Weights of a small GPT-style language model, trained from scratch on English Wikipedia.
Size: 20 layers, width 96, 3 heads of 32 (1 for keys and values), MLP 256 SwiGLU, vocabulary 1024, 2.17M parameters.
Training: 144M tokens, 6092 steps.
Each number is 500 + 25 x the weight over its row's rms, rounded and kept within 0 to 999. Layers, rows and columns count from 0. Numbers have three digits each. The size before them is the row's rms in percent of the matrix's.

# down: layer 6 MLP down (transposed), 256x96, rms 0.283, rows 48-133, columns 48-95
# gate: layer 6 MLP gate, 256x96, rms 0.309, rows 49-134, columns 48-95
# up: layer 6 MLP up, 256x96, rms 0.287, rows 49-133, columns 48-95
down48 100:468496526531499501512507466534544474511488518470456535472478524501482512463518495468534455468530520528488457511502477511472503493473496581504485
gate49 095:512531526531497558529532492511498532484516511501471493506473504471479478499521508514472524524484484505528526511562482475525471466495479429523461
up49 095:498521487487504544469487489533473543527496454520494517520512477489510495495479477526501494484530529463506478507509467491492494487479506487550528
down49 097:511463449516495502510486491475549490505549503463517523540508546486521514488513542435496466474466500526504517492542491493496453492495480506521500
gate50 097:555490503484508487471521520512491518499489438529506515522491501527534509483488467444547490424480506508493524491483499490511527467525512506505492
up50 096:524468513488501521504483483480446488490482451487510477515526521504507528480480432531574516532502471520448566551512481470528505518492549525481470
down50 096:522435511493496558554474486474477524462490514496500507450505461536451515523483496504496486493542458510474494453509521520536469508508523496486496
gate51 106:469563502519510499494469498463499603521465504487503530543518518521526503497453527484486501499496472470517537479527467481525507494506502513516503
up51 099:489537447454529550500463483527526507495475523485437502454496483512524530484500511517497490506511452485522513470473522512516529469532518487489474
down51 107:482527511506489532480496566513497552469497519456559543525512499482481488464492529499484501501534449488495536521487486476475513510493477516506511
gate52 086:508500514460486508505485546483515481560472516491458500498489470466527491512515490464515470514507468478525519554472458483463468488496495487446521
up52 089:496525537469565506515523507525522482535453484561483506475493520505520496484535489527517524494483526501494504461504491451479444520490476481500518
down52 096:544537520471453486486513516430505490506500517496445529503495476484526521497519509530487533504513503496546518489494493497509474493470471437494510
gate53 098:461490540559458506485499512495500491499478463488505473519480487496509500478530477492505517493508496454485507469485505538492538455478478482498514
up53 099:485508473509511504539459493504487530503540509548513475525487491489521500476465468507507502497503508457477514472467463506476548519458445551482432
down53 099:506489501481485486479528488491478514510491493506494560502503503496463533496502503541534493505503527467522508493509498498494540464557517512510555
gate54 102:490493501506475518541465491486493515515515462481505457457525475535487476481455540485469505444520495507515536450525472479499496536496494505498518
up54 099:473517499512520502517537566443464492520495513453514542545524514464497476549468516487488499541509466530487510518534513476485531470513527495488463
down54 103:475491482511516519485507505460449457488465494491519504441501459501548496483509474523475491481531473497492550526473535474484502536526491506487500
gate55 104:530488512521484446485518500449500506500508513532481500505513527499498489482468525532520506500468451530510486489462551491490520442454519507499480
up55 102:498509554483514490513532491500528520483511456497531490500496516533545476502515504478464524498474502567494500512455514490542503499523522479503479
down55 104:500513483478507513526490487531427516513521476505503470471457491493462512521500480513505505533483471514521527438512523461445477518463482516495468
gate56 098:493451552570500506471513489510474464472522507510503499461477514518528439514506490519472474497462479508492484503509500504524509474479493473499485
up56 097:474556519504485538564474513461477530485467465484485464481460492469502510494447475536501485479522493534516497484485513525528498491476496490515504
down56 099:504469498539518532524535450463512500504474484491484518510473545522527461498506515488526468537500520486505454479467528506535514486512445505506539
gate57 108:463524515531494491512556519505502517489502497490481502473461529512490550519523496525519526476466545488502518489486556517558535494496491525510499
up57 097:512483541497500450525528523529520497525517485523515540533511434522495500495488495522567480519458549466488506494466542487520513514477520539513533
down57 097:495521518484523558489490493458477485534505557534460495490486517521527454491487518514450498483488482478527526542487483503463468500498531477493437
gate58 106:519515526507532498522523473469523509553482529505474517504505537498543507452476493495475535484492484564513484495481520464512437504474496491488507
up58 098:507498504501477541476500497502506457478576460536481491469532495524486513528514493503489479516527540450490505504526492537489517548488557536530437
down58 096:537508507508582507506461475558492482529499554521452509543530450490520502514487484521517513502488473491466522520509503515517477493526481471481490
gate59 105:486545537487505465514483465543499477469510508441478516505521491496516511480513524526472457477529497496488472492487467528490534488513467443483493
up59 105:449465530486480465513500484533530465520496511498487533506484490529523530542520473503519480496576471509484499481466478510487474500552488540497505
down59 100:496512491479524486490518488530522493515520510495464484511476495485552500514489503436467496505514539526514357495518506509508519473498514464489519
gate60 106:488470497488510524461572503504535503476531494452441530520541485519496489553508527516483510484487504513537462532506472494505532513542504480507506
up60 103:476496539502515509499482463515509445502481475482485520517509530498497510539495460474479494570503513542519501470514550525534532524483506501512472
down60 106:498572525498466474452506517487505512516487487512536476479500492533547512502506535459500518488483502494538486508503485467506510453520502500520517
gate61 096:520461549528489504492495476504472507488570492551499490511542499514502497499487479526477436534471524507479505482419482449452494502485499484492497
up61 102:481473504496501535483506508509488490491545508529502512452509468475506517518515507490491503479480464498453468475454528503497489486526498523490489
down61 097:528547464489501512545487478509489491451542540515504548489497474482516485531529493441489454492489536466466493514517492517491547513477525514507508
gate62 103:467470511529487511513548482556481511516554442492491502540463486511507542482463552522500502485478498506485505521493469544538504463512562491516482
up62 104:495501491523492499545506505501468522448495519496494476498510485520503469549452484484430494530483503507498491480475502497492540506499504485488482
down62 100:497438527487506496478531459453476531477506485480509532501494471505499512463515524567506479491518506513541513506521501501499490514503526482485489
gate63 105:510537490438569502545516490518514486462481507542521507461499517508513507514529509481511473480494521539504514530480476492515527477527489470506510
up63 108:529464526528492470480486519443454458558505514476482435481490500500484498473485467466496466497490475526494515536484504495505493473493461510494527
down63 104:438491512495459517467479539508521514483475491504494532552525463499491486502480497549496552512537453488507521446485499488463513509520514540527504
gate64 110:483490461543498437544492527522508527499527513507529500532520480510500468521541477491494493495497480459514502475503535470470521514514466485474496
up64 111:474495485438487521480523475498478487484463508496508481526492495469528531512464526527484512472566461482448527521514527509461507498482476543485483
down64 114:518495518517499512479490486497511531513479498501500495503497508510482492494517477431515501517506462492530422476497530473509522547510500484498527
gate65 103:455526511514454540500481500499486521516554494543481467526521520511520495423489513511526537528503483484506507515521492467488527506478499488546522
up65 097:546466494487538467494486489515520499522478496534509551449466483484508497526499490478482478569470491455511480521457501500503496464503530483502485
down65 096:467483494509553482467525485507543482489471478533515508510460512562510549520494518560495475465489481527509502483487533483502438468541503509515520
gate66 099:506520507494506500502496479502524512489503511532536491499446545546512482505521482500496494546528500500489500453536512511535528457527483520528494
up66 100:554504477518514475503518509535504476489504533458476478524458505528520524491496496503536530456473468490510490499525501496486493460526513477479511
down66 102:472499485530520507463510514525485530489517478462539507546530517472494501510472472502456508527475475484491389534505528474509505542472489512518482
gate67 093:467512466522507476523479508489526510480523453567489522509474494511461519500489445482457525564480490536493494507507509474523554469524467517497469
up67 094:505495482484506522509508518492478491474478464489526441459544489483482494501478548508491531505460522514509482495546509541457527497500519508482486
down67 099:502534515520517465519482510507501479515507489489534507465528481464521519474519486523479502489477513480491378499476505515522487444519499502498509
gate68 101:457463501545486516495514520549512504517532483487495507517490573546505464486509503509515498520483517468478532495492498496523483480538469498527470
up68 098:493496527506476513483535458502517526553476497489501506455514512499475485491486522516503511486519531487514485468502503548512471478489472543473542
down68 101:531491477498459495506507507525445543463474509479482519454511515516505505480503485449560543518522493516503573504523534522512487501465491523508497
gate69 104:468496471496494513519552529470439483478504521469449510469485511493502484532502504514468514519515499538478482488479481488508499503514457463481483
up69 102:493519479483523494503524493525499470494493452550548525553480473471529530512516492489536486457489514507506519539515546494542476531495539525509510
down69 102:545494473526450504476477486507529497485527462506526499495531488550501492522469478526522496484506473495500464499507453545513487516523490485493503
gate70 082:487530504527482485537520472505499506488518573481472489500465492480467528530549531492532558477492515466488482484478466493507488497521510538518498
up70 091:491486499545462497508502497505499491450501524491462467501487489499508553506538541499524502458512485456481530491507499458529532452512512473526466
down70 082:533473498489447478491490477468511528496461531495524507457517500507484511490478481474480557504476549460504471456541524501508479505473532472484500
gate71 106:451514520500520494514559503528501499494486485495557515493472475487473497529493480565475511512460518520503549486508460475493500528543480470497509
up71 100:488548492549551485501522512478515553458509482498502559513474485477491502505500508503533477541530532484534470448522431476499484493533510509529477
down71 102:486462506505509485530497482483492542506521479481478482487505530509511487508489504459524515537530539547455495490531485558511499507475517528498519
gate72 100:539471464505521493482501557484449493545513519487486518516540501500500532486534467483468473490493517505504529525471465481486481483507524509526453
up72 104:505504491508533500485543499488511486519518496522472505481490471505476529485524479477529490506514437497468516491466511478531547506491513495563524
down72 104:507511463480494499479475479486508495450523484529524507525497524528511509514522531474511537513480524550522490500525477547512499510479515497496510
gate73 095:494502502483497469504518452534485488482491482465520471440494524513530510524499477533476480517491529567509534501494516484504494506473531501484524
up73 102:452545553508511542529503459493469508529456512515493531507491482510479476507507513517498456450489501478507520520498430464455516487514512489514480
down73 100:484525510510523527499504513507515533472462546505494515544527515500466504493471463467534524458455498472523499483433564506477526505556494491513507
gate74 090:548475518547466472486542503467545491511530521482482494492490508483546536487483460510519481480562469454547483515540482496507508493507514498508490
up74 090:540452513517501527481496491477510503482476520512509538531499520479519520464471492526480514523554516476503502523480493467541481523490494519498500
down74 090:503505479502494462513484522538491473543498506505481553499495489522502560473527481481521515523478500502489402474517512515523452519505510511474476
gate75 105:472463522543484464458510494501492517510505467520503524472493482506532506499507498510489470526509492515490492497520519478484495516494490524481489
up75 102:492474507485469498477484528474447477436492447484516489482496540522518482514505480488484513504468490496455531483499485486512502479520480445474500
down75 109:529469449506505518501512485455459473510488498473534538527526508512495508504498475506506523524468464531477581540501528485504505512458510466499510
gate76 105:488525535495494513521500481507514468465480504482518487495547532497516522491465481465498524508506492543550511498481527478560513520530479517516535
up76 107:490484514443473538502478502465495507512494471515505509466521525531515516500524530487522501509476466548510484449491502468473458539471504465550501
down76 110:514485558532531513517475490545493512506486518508518463519503507518495430529485526476441485518484480491488432552504493524473497489492521530510525
gate77 089:490469480530459508533489466496496502487491499486488530551514499501538500495499512528458513513555486498482531527563501499489483474472525473483488
up77 087:497462511516539486475477434518514459517517467522493495505526513493437526479473495507487503475444518472506470513523504519488501487485530510498495
down77 086:506470522507519499503469524508486463470535465482493502472520535518506516528468464515514497472470535528473489503504512535482492502524474500469517
gate78 107:480448549475488459492485444502471480499529514530498477471494529520513492492531530527508486536484435502511472490501506499536544482509488516459503
up78 102:525526499537522458496490507540504515440498516478512496471524477496522496515469511528504503537481492435482501466476525467523512503482471495524500
down78 104:502541526476470500518510483478482452532485518456498536458532522459552482485475468489516510521480501504482502498494493439517490473527526502513529
gate79 099:503521480513518470519521484522509524450500459459495532470464526478482500507485502496514530534494484513481540494510484480528456495506475494536549
up79 105:505538521504469487490498457513519494457502509497514532462499526519510462548540508499500490510528468551482494478505522526496510494545467512462539
down79 102:530520499460493526496478459493501522518489487501499457512515535489554495471548481466519439509484462469481505473495525499469480494474515495499512
gate80 098:513512543500485528514443462489467493491532490508504500506468500476519496514476531480536490443518442520474513475494472529496523520477473478504491
up80 099:533486566506496488476465503509475500494502484525523476544491496429483490508479528524509479482471526515522507482495500490497485518483498508471509
down80 098:514481506477487487458513519481544508509516469484552537453473468537501477487508471457468478501490498490510460486522467481482526536488492554523501
gate81 096:500494523525455516494471492469503541553550557522475513539526493505497514463470492496487509460477506530510499531452517449487473488523497485500506
up81 099:510450523526514550476501491495491469458472483509513520515491454507494506468475508523529481516518539446499528525527466495484524530538471508526478
down81 099:499502526461507499476493537450534524544507525520470486510506525509513510499474494487505490477512502533492444553540479450511483473539499512484501
gate82 097:511496525520502449519484503481553512505528463529488482491475506431501456501498515507519535456483474508489497495507454505499456504543457521501517
up82 098:493498540491503492467507484519500483540495492486502523479499481465482494453498452499452506475506443472505519457503508549470510548454506493486505
down82 098:519519514515480471491530511476540484527526475472492533518519513494509491419521524450500526501483468537528477470506478507510516504521476492454509
gate83 104:445501490512515504505489484495492507444533492505518471521498479501492518510494472507584491499462460521502509503496517477543512509498515481462483
up83 101:509493492510558485503516513468507534498493482487508550514533498511472481536482498491493530471519498507446518516510457446492549496471486486460559
down83 103:493501476489491475498569521494489421500457493513488513463510505508472487530499520451469492497515565455514463468510538527465441531494483502500495
gate84 102:564480496547526517473493504482521489525493484503486500508500522525435512480523521479510519542494530499480481481498489473477493511514529477525514
up84 118:492507449496491487514481495503471490522484526507498500493486487502503469501566505567482505485465491532537456478472543537483518504525491496488526
down84 116:518487529495515507528481526508487496507511466473492518498504505479501514468447505501469487491569493506462618542499460480468496532483488474535466
gate85 095:497497497506548528525472502479477490534521506466494498456471534490465496493472495520506456491511537469524519474462491477488474542467488514561527
up85 095:470478465507532556517472530486443486506516490521494489469479499526505522529483487496492543466467510508512498474435567513542461516484481464454495
down85 099:506528522526489541483475471486489501436506523489470465531479471505495516495528539498480500474521480525494467531487521539474490515528521491521494
gate86 105:521499526521483516506531501485488467465444520491541503482488477472489512467470501538530502485499454501482496535471514486471488467518494502543514
up86 105:489513481471515486493490496513503555487528530497485501536496499511481502571524466499457475488458500507550491489488475523531525492553522464485499
down86 102:515530482501532468504495521579513494521539462487484495528529505482516463502527472493489495504512479499489495485521485502493501542503500505514510
gate87 099:586514514530526530498471478437529488510504453518484452491496472491509543513509536485502513508510513521509521498482478483493513521553515551475508
up87 100:473485457451528520474556528494477472460523545500518530471500478505495531527516499535546516483501510508468530488521540552483516512539494510508493
down87 099:517518490457504488532464483480550497497491473530506458528493554479524489528500501545461522504522472508516519432498498523506506516544504506471465
gate88 101:507504515482468461473498513511527516455470513518491460516520513535491469511502494503494478501544514521458509531490500472508520492479567493520504
up88 101:498515523492491495494474469528468496455519514536516498480458504494528477496458513542537498464522519487530482536521510466494466543503494528542502
down88 104:499476466483488500560496497510447500487527475510474494523494512520480506478512527529484498510533500502497505494506532499529495497502531504516466
gate89 107:505519498484456506456477490511478527531490511485521532512496504459470558491510534476528484446541500477485538491531516470486514513503511507536466
up89 100:524508505561469512452506519500491498504483490487522508498520475471498522495510457497531519513490502493491538533531526480502533495492508537477512
down89 095:509540515530453493474529457550473500486480488499514520486480530524522500525551468487475492541503520493486499529521515490501517501510508553520529
gate90 095:525528510479499528496512451537471480526468493500515489515510474512495527504509480505485474499524420477502510510488486512475473524514496529497497
up90 094:490513480482535491506526550476472497517470517474489489457582480506521515499529493502468480462519494530522484460514513536520525508467505485512499
down90 098:446548516513531489495522505477452493507506525518504490499532506517486536496554499475470508527479539508517506541467510471525511475494484492502531
gate91 089:475476495501540545464471488512481478535494528455476520451527510537489483500509484546471501485479513505480486505509511519518502526497453489464484
up91 091:516524483500500507491515525506494491464519467508513495494477534520520476505504501466528520503535470470464481537491495484487503482507513468557505
down91 091:497511497471505530466511547547526531493476472527477497501513480514493461504531454477510504480503458558495587535496477480464509488511517514511534
gate92 106:476529502474488508502470474467525509443492500490528496501517516494485519535452509466491493496497493521479493503481534473535482498477473486472540
up92 103:499500496523489496467496444516491480455536492534482519462522486513528526507518498495531498513499464518515497516501501511523496522544516500538517
down92 111:507502485518517484530531481480455498500511499532454480494477498531504501498504518550512476504459507489529473506483476445479538524504505464502521
gate93 106:517493535458536466526502461505515502501522452528485483496441509499512496488563499509488479533510498479539489487475492491478525484434507481500489
up93 104:506504485467540492512486450549507521475472505497503561494510503468547514452494549520481497475531524544448499484530512528488552461482500524522454
down93 102:461518498474537465502484513545512450534520502506476519497496528503497494478478476478508521516480539501470491522499493509490518486480531528472507
gate94 093:518502461495469469512492512512461473491508514500467510449517479508521519493517512527472513474496473490496488478543526484494521570488497496511447
up94 092:529460505514479476510510527519530472498462519510539527492484524511476534523479487502490521510508580533469479476505492490549484507480476479526467
down94 099:487480529514497525468525459524464528489496476509505515517485492495503520521514490522500490534531441493514459493552475494501502464535454479545539
gate95 109:498533505488478519527519468531486504499493501472496516475481495501513474485482490546467468477524473471438456470510467544549472481474508514530552
up95 105:540473439500498499499510483560474514481488535541504487522502454498527495485521438506485444522509486484480485517518509524540491474494522489552504
down95 105:521496528464469485484462508440484458461509503492470508482512510503466487488561482523500518492490495495521500488527547533510539497490517474498508
gate96 103:500529490492518519517508485484462505494469476493512452515551534580502553517489485491462502471530514494506485551522473503528506491514509451514505
up96 103:560493481502487491525535534544464487511487536497500488505522465515543484508493514495504509490508518422505498483492473504471487510445477493511510
down96 102:456461509519537514489485491479488494524497483505525497516489582486466525538526466500469487469525509470482548487521497497526525504512506480481496
gate97 108:526494471513531482495485513483510473497511465510478480501518472498523464492507548506507491514457486487443500490511530486510531526473473481489505
up97 104:507412479515512461537506493447479519471488471483507555496513502510494501508508467464499557494496500481533493529541497503502481479481509472516525
down97 112:491517513476493471520525474489516507518505524498453508544491509519477535509505460449529507480506525504500404527532492515496471528503509473494487
gate98 101:463498516516496515542514521494508507481494508454520565526460540519462496485541430486494468485485512510488500531494484498495485473447511459524506
up98 106:461481496481491485517514492440493511495480486549494488482489499522477519546511537474499504522475470531473484513484541529497468517522471501498478
down98 107:487496488492537520452487466543523497491545477461515489505526467496500498498483525553486508515530498536529454485519469487506491487540452496499520
gate99 094:475515524513515521514484495536473476494485452505465485434465508538526478473529512502526507493492472490527497477499518446521477501512523517489473
up99 092:478523500500485532489528500489452424455455517483487518507516471493481529515436530487532490497513475530499502491481506495497494491525472476499498
down99 098:473502495466525495471528512498456519520496489521503507490475518501517520501479475507495490513542449507510462503456514508496481516486527480536502
gate100 105:506500516489511520481495501529485468456494488509486467499492502503509495511526514467496509485532467506518509501501534494523532472519495458508495
up100 109:501496501509477446538508504533516478521442492484483487487506493478503521516550475517498500522567499479509510444495492501497475504520476520537478
down100 105:532482456484485488532470473435519515503491509480500480519510477516475523500478543502510493530477540519501429500521470483515513476523497474508533
gate101 095:522505530467464505494542481507509515532472486548509550518470496503511543508484521526489501502479564540515477515491495490547536485478501454486503
up101 104:485510542489517469554521502505525512490516490486525423529519473502507471513492479535462499507476494474482469575545523484523488532521479424530512
down101 101:504444448497477528499467522521534486501459485502507476501500512523496469489472495467536465518513501552490483447508520492500542454522493561532495
gate102 099:502520538482488522531474528537475511519516457486466546521469486477501524483509483508526486547505561525498445517484482483524459498505525522487480
up102 099:498540507495448483511482479527523530528460468514488501495450524487502504463485501500516540456487493500501493527483481474438451542532505515501491
down102 099:519529496512475535545471503532543500494498489465453527494503479516490536481508488506517467478523521547488469508513502557509459526496511570514472
gate103 099:507514517463520507489521483515478548451533515491536515462520523514490484511476482500486492489498495477488503454524479499503475513507456529445489
up103 093:485482508531487530563512494466540508524507463486515539488512518470501513531508522544488471520514530479476504453483441537500499490565530532480544
down103 097:522505488498541524490497523563503499501487531464514500506514557484536468518440486445509500511512538505507495487480488479494500539481490496481534
gate104 096:475536520477491450521477476492548480487489538503493509481494486512530506535492542513526482520519495444558525485510491503455509466535518541548471
up104 103:544499523458500487488488529534497524467540488501498465499495479478513539500437532515466469506534514503504520490498479485464508515504523524489519
down104 104:475477491506508512529504480474525532504498527500513509503537494498499520512474504473532487522514525477512492510472480510530533517537513500492469
gate105 105:475525505483524486543500476478499507487533498533511514470505484483466455487509479531533508490566523525488448534569500482520478498478513493523504
up105 100:504537517510518462499475489488491528496484503490498509446500478477507507529491442460491473500492436497464499433480522510543485488459503536529498
down105 102:517492507490511476501499476498496543537539489540525473513495504419492506476556506509519448477511510488490513504525504485482497509486470505463462
gate106 102:502540530479482508523466483523485471483480474482512496539515511477462477496532498530477450506540466504513526570487485501480578471520501492480517
up106 099:471479511485487559525524522505448492536456473463494506541535452528495484524474507503553483516492521550471519512480516488504524495491538479493454
down106 098:523519520470496499547521486523479514532516473550497486518491495465511507505500492462476505515523447470482479497504499489520521495477494468498505
gate107 101:480513491464498486514477478453528523542487517494519453494497503510499476501508531478484491515555519515510503519543476470540470478463477510504506
up107 095:494471538531484529502508509497498498489487456512515524495467502495528479555491478491496516481474490529493462522490499475511517532504502486507470
down107 094:505450521504497483515539484535530490503524496517505474493460483491462527488500491488536482528447515519487505490485507474482503451506466502506480
gate108 101:485508520509499502512478505543473485508503503482514491501510476466486479547502498519481479479448496504527496485507490498495537473484496500499540
up108 101:507528499495534495510515478511503536512492502529459514484511493475505505470506518494529515475470485512560477526447501515518520474547527453500507
down108 102:507525499475508469499451490473543480487501470494516467488517502530487483467487511467535548537480541496516506440487524492479506492483487522500509
gate109 098:484503583494480496520482520505489446473470519474486477498534497501516542506505488487472499461497496531540510491520453498469506485504496517516539
up109 091:468530506485465506533470544482484508487469501519499490476513428493542507550492517520488491534533509498548481504496482453479523512539537506492478
down109 091:462496510536529465476515522481468515500477477491478464471516472498511543504488481503502512549494508452559428480501464480507509498439504494474519
gate110 090:464517490503496531522515487513513506531512534477488492477483527481486466483495515513471487511521489471496488512492458515484512500474475523545484
up110 094:526479464465489494513509526445544533431520531514521494481496521456513524475472529522461559513526494500522521492542480455517518501525445515493496
down110 099:517497493511525487466504489462526529541540513484497493543481524534494474496488418480454505489500483481538485496524492521441463499497492505509496
gate111 096:488493494496529492499492463510434482462504517525533539482539529521492526505525550513514510533521497526486511483498491500539486510463494506502535
up111 102:506450486492525540521514497483539474479509486501517508496533487490497495490540454486525485504527554528499441464506486508494524501471526462486484
down111 097:506474526525551472476512509471545484548521518474476455500493462508496517462506533524471512472495519505493447505504502490491538498523490476517496
gate112 103:509489470499504500515470427534490487514489466505516504547506499453488483502537475476474470477496472498532503481505516522513478483500510483543552
up112 107:542478457452502478465455531522465470483461492538506529514456513500501459503499459488484537525487501511488459503518512492467494500489513544483527
down112 100:482514507490478522503479479492455465511530546499466503521496496511519514501493488476498488480532509493530550525489524542498498509487508514533422
gate113 098:490456484503511491519499467501464511499496472497476494531465485525545510514514472492519514497476459535509514510536472521473517526465476510431509
up113 104:485522505531482501475456533519480506512500537454467525484524512526501490513542457501503516473533526488484527492458497464474482491500531505448478
down113 101:482483487489472511477458484509477471553469508505516502471509500532550518521493498511520513495520510564528528486484491531469492542520458503489515
gate114 097:442500533491475552509489515551440527504505499496549493504499504549545495464508514499478467497456525495510539512496511536501533523528494490519534
up114 096:528477466510443461429495487483480508458515440472500461473479501485503491470528490514456465523458495486489515501531488502517482467541513514516530
down114 103:519479460494482481465516473529481532482497465481533511487534486470458502526510494494511470464500498483478520540480514497535492513523520524487503
gate115 091:554489517536490517499467524520488480491535524472517487496498469512500504442513465505488452481569501509499499502472523496483508467543491465488498
up115 091:519531503504506486480531460505507495513509503527515460516562515488467449499480472471470498504514466521510455514481561508488490496492471490500530
down115 092:471476511518487501530499504502481479549496508482530496517533471503502496537519525498480543528447494495499479500503456516510466534526502517504530
gate116 103:514542458529482533524497514508495502530442502524504510476517498534537512490467506527542468528526489540508502492536534519502516496526494505489544
up116 107:503470499520482496451491493493501506493511525565497494455464498494521508462525484497475486520469474507500535491485503506535509468459530525488457
down116 107:503471508517526510499485501472488495526481485495465540523505490554486518522495469426500515506463519544531508505509492473543521491478472508488514
gate117 103:483524521481513500485426482537474509544533504521506532489500480517506491484488463515540505491476509481501523530459502466479500485534517435515488
up117 110:470484499490547537474522527541499476477505476518518514483448484501497539505523500530503522512483534510475527478518482562496521488476526483517491
down117 108:489560455483485539519500482493531491500506499481499555489489493531492497545471470476526543503516524499485497501467516513512490492493521478550491
gate118 097:494471510521554507498495582470578502510493512500527493436468473501530504513454533464507494502481513473533513486498539499521491499533473505538513
up118 095:466483506523478486515470539513532485525489492499492516457461478523506479502484545491458451496503499476509529479496531472516487488515428443503500
down118 091:507487487492479492478529518495531522499510517483529538486499471533492539507478526475518497478526534495458509506502507478528499516531520492507485
gate119 088:479506561560478494467482498484494508533510526549504515484501532524495509477468462504493496531502540514452506479478516490484543534476454510536519
up119 096:489519497446501526546485466544495563462532512476492515473501476509509512489530502487474531513527482524523516522485494571471483474518486487525540
down119 093:479489523502538482510476487523498460450489491489515500520494528503478499479509524514556492510483497517518470484521460496497506431536441532473477
gate120 095:493524482502488510485486475505460483525521513515479485497518517482481531516522553526477490559476476477554513522453440481473551515510476510489478
up120 098:460425493522507474480508504489469496520501511549516451521497502501533482477492482489518474512485477484463517545479539529512522518524485491484475
down120 100:516509488498522510471521488497541504511482438504503461479483499545509487481479508466511487531478490531453532470496513487471490432474557503480482
gate121 098:517482493505520471469483465506544464518510513499493519486552455488511513504539520474500460509464453512530493490488475524526505473484492492483530
up121 103:490478543499506540515497490500533504524515482455538525498515530506500501500495469488463528527495451548500509533479469519519490504488521496536539
down121 103:512494491530484511532528503517476554452545504522460535524490490477488501497499539483503478531522536508499461500510483456514487527506499540504540
gate122 092:484480519478468522552495472477486506493529482499515478514480486475534485498503516500501504546482496463508491501527472468536496507513526465481529
up122 092:536492506499524526515521485500497499483512487534484510513549513519492429509535506479499510521530443512452494422492507526491495489500532495511483
down122 090:435531525521450480499517495514479545529512454489492495544460492474517506485500522492477452527519531510523481491523523515491500497482508434531498
gate123 103:546455483465505518461505469532521544508539502501500472492559488524517497510490516501464538533505557483476493542546491471531479475496513536524545
up123 096:521490537513483509506533460497526520523464531508489489505537545459496522496467506505522520512445523503523489499516499483498471506496531480492485
down123 096:505523539491511450420507517466491516488523536466493528491527505513502499475491468482464474497503500488489473505512526497512487521498518524501493
gate124 105:430496543542522474477521491520448523533477473481480553518485490435509509521494492493503516552496498476519489501503477529476487499506484546492488
up124 107:539479520499530534503466467466517462551503488508460502490470470488496522512510487474470542496527532479524514467501514460497537490498453505516517
down124 104:524506503485497489510517524471539512475514507527557461532504483508513471499503524475524494478491491486469536548494498469521510500531485483500502
gate125 101:513487495505502510531491490481541485561492474473478551483430504506522499488452478495473524521563534500501485505465502514514495516469479530506526
up125 108:486471462523528521531502471485553536440532486511495479532473532565512493490490487498482466508525536489480498498488485471496507457496452503496506
down125 101:486524480452489491515513484466451487510511484501550451508530492482470515507511537491488524460500469514540513493489505453508496466522479481516519
gate126 095:471511504537508519519524506486481505521464575508505518480540527523523479516465552482502493472460530483485515466509521499478496458530463472507512
up126 095:472488507446493515524453488507486468526484487485525479434477538491514502417501491543447471508437522497494500535474463521459509490469512480491510
down126 098:506454497520448479508496499436503526492487498514510484531488507510491485512487483487529489490504469487483426527512533547492534465510477503512530
gate127 098:524501464513523526508495493481513583476491476466520498498534500531485479502487526497475495500538524516489498505471481483454494501513525496518465
up127 106:531479543523504502472488487521483473504497439505532520483452506515500489499504488510549473493491528538475469504462498513495528534529507551477522
down127 109:509489500511537489500490526483524515476485502506490530469517501482516516517474510498492493486472495472480387476547543471518503457478489469506516
gate128 080:505480461497521529470477530489474484524530483533547521460518455494481492520491469500527493518472498528554478502527510481499510473503497475548492
up128 086:513504500539525477478517523498466488492473534485438455482495492477489505535531490476489515489449534507463506508454508506481500474475522528538505
down128 084:471502524508539522467511462473511535468480533533450479520517490504530514511493496538523523501477448458525498529491506522492472495491483520490475
gate129 092:533498508484490500470420487512453495503496492530508497537554500503493468497498490505500460501522500483515524520493467517511472511539484511480443
up129 096:498452460481511439515437506500449517556524503522524485485509461477488490555505493487511486508479518502504508476471470505494503515478523541488496
down129 095:511515500513509493508485517558469501494517500471499483499491484463506491477501454551479517525500490539509484491524476510478494501488470489495466
gate130 101:486515483504496537513539526485488468537518542488496490504467434455516528472530495474511508500467490500513500445502498550492517495509474478458516
up130 094:497518506539536508507510519549504438468504511467505469488523505490486475499511502500500500532503473519487506511517507503499492467445500452483476
down130 101:546487500499495466517501488499516451584464521544500523493489508481510499452486473462523515536507527490462520509521513507456482516543531503504520
gate131 094:490521484542494465485554453550486507501537456445482490490495480497482492468515513530504469477485484439515515523473540488471527465524506523548542
up131 097:504468528491507490492470442505500477522502500514465560487461500494503493470500474496467538499473486493531532504500484517543492497477452506504514
down131 089:530510491506530484475532537457532496484509442464492494455520497534508525540477502454480557471504537488452481470498526490470517503558509513490517
gate132 102:454477477542475549527508511489498517482475520516516461475471528476540507489499461461460506505482470492478482504512516515510489461522467498503480
up132 101:506499505500505472497488458514497508506544500535519459460506532492510470511546520518479487486464523495544541545494520521518480510504524547518511
down132 092:472466491483501473513487518506465516491510463504489487517482484521485489484524489578493467490500495520510556532475526451519500534510542482452466
gate133 104:486512515524534540511456474495529502501533487490502468519496559516470485510461522468493485463477523530527500499482500533498427531502549513567502
up133 102:541452489462495562466449485555520501469480501509498452489498509498497542522472482497483487540499513537490525537511473519529489511481500488472541
down133 104:517492507500510498466518466493525508437505460495502509528530456498505509536530523505499466469495499489456503518488470507503486521469511493527511
gate134 095:485488532505469506527504515510542488482492481490510501482439471472506500515461497521481454464497464490481486469490525509492551510502480481563439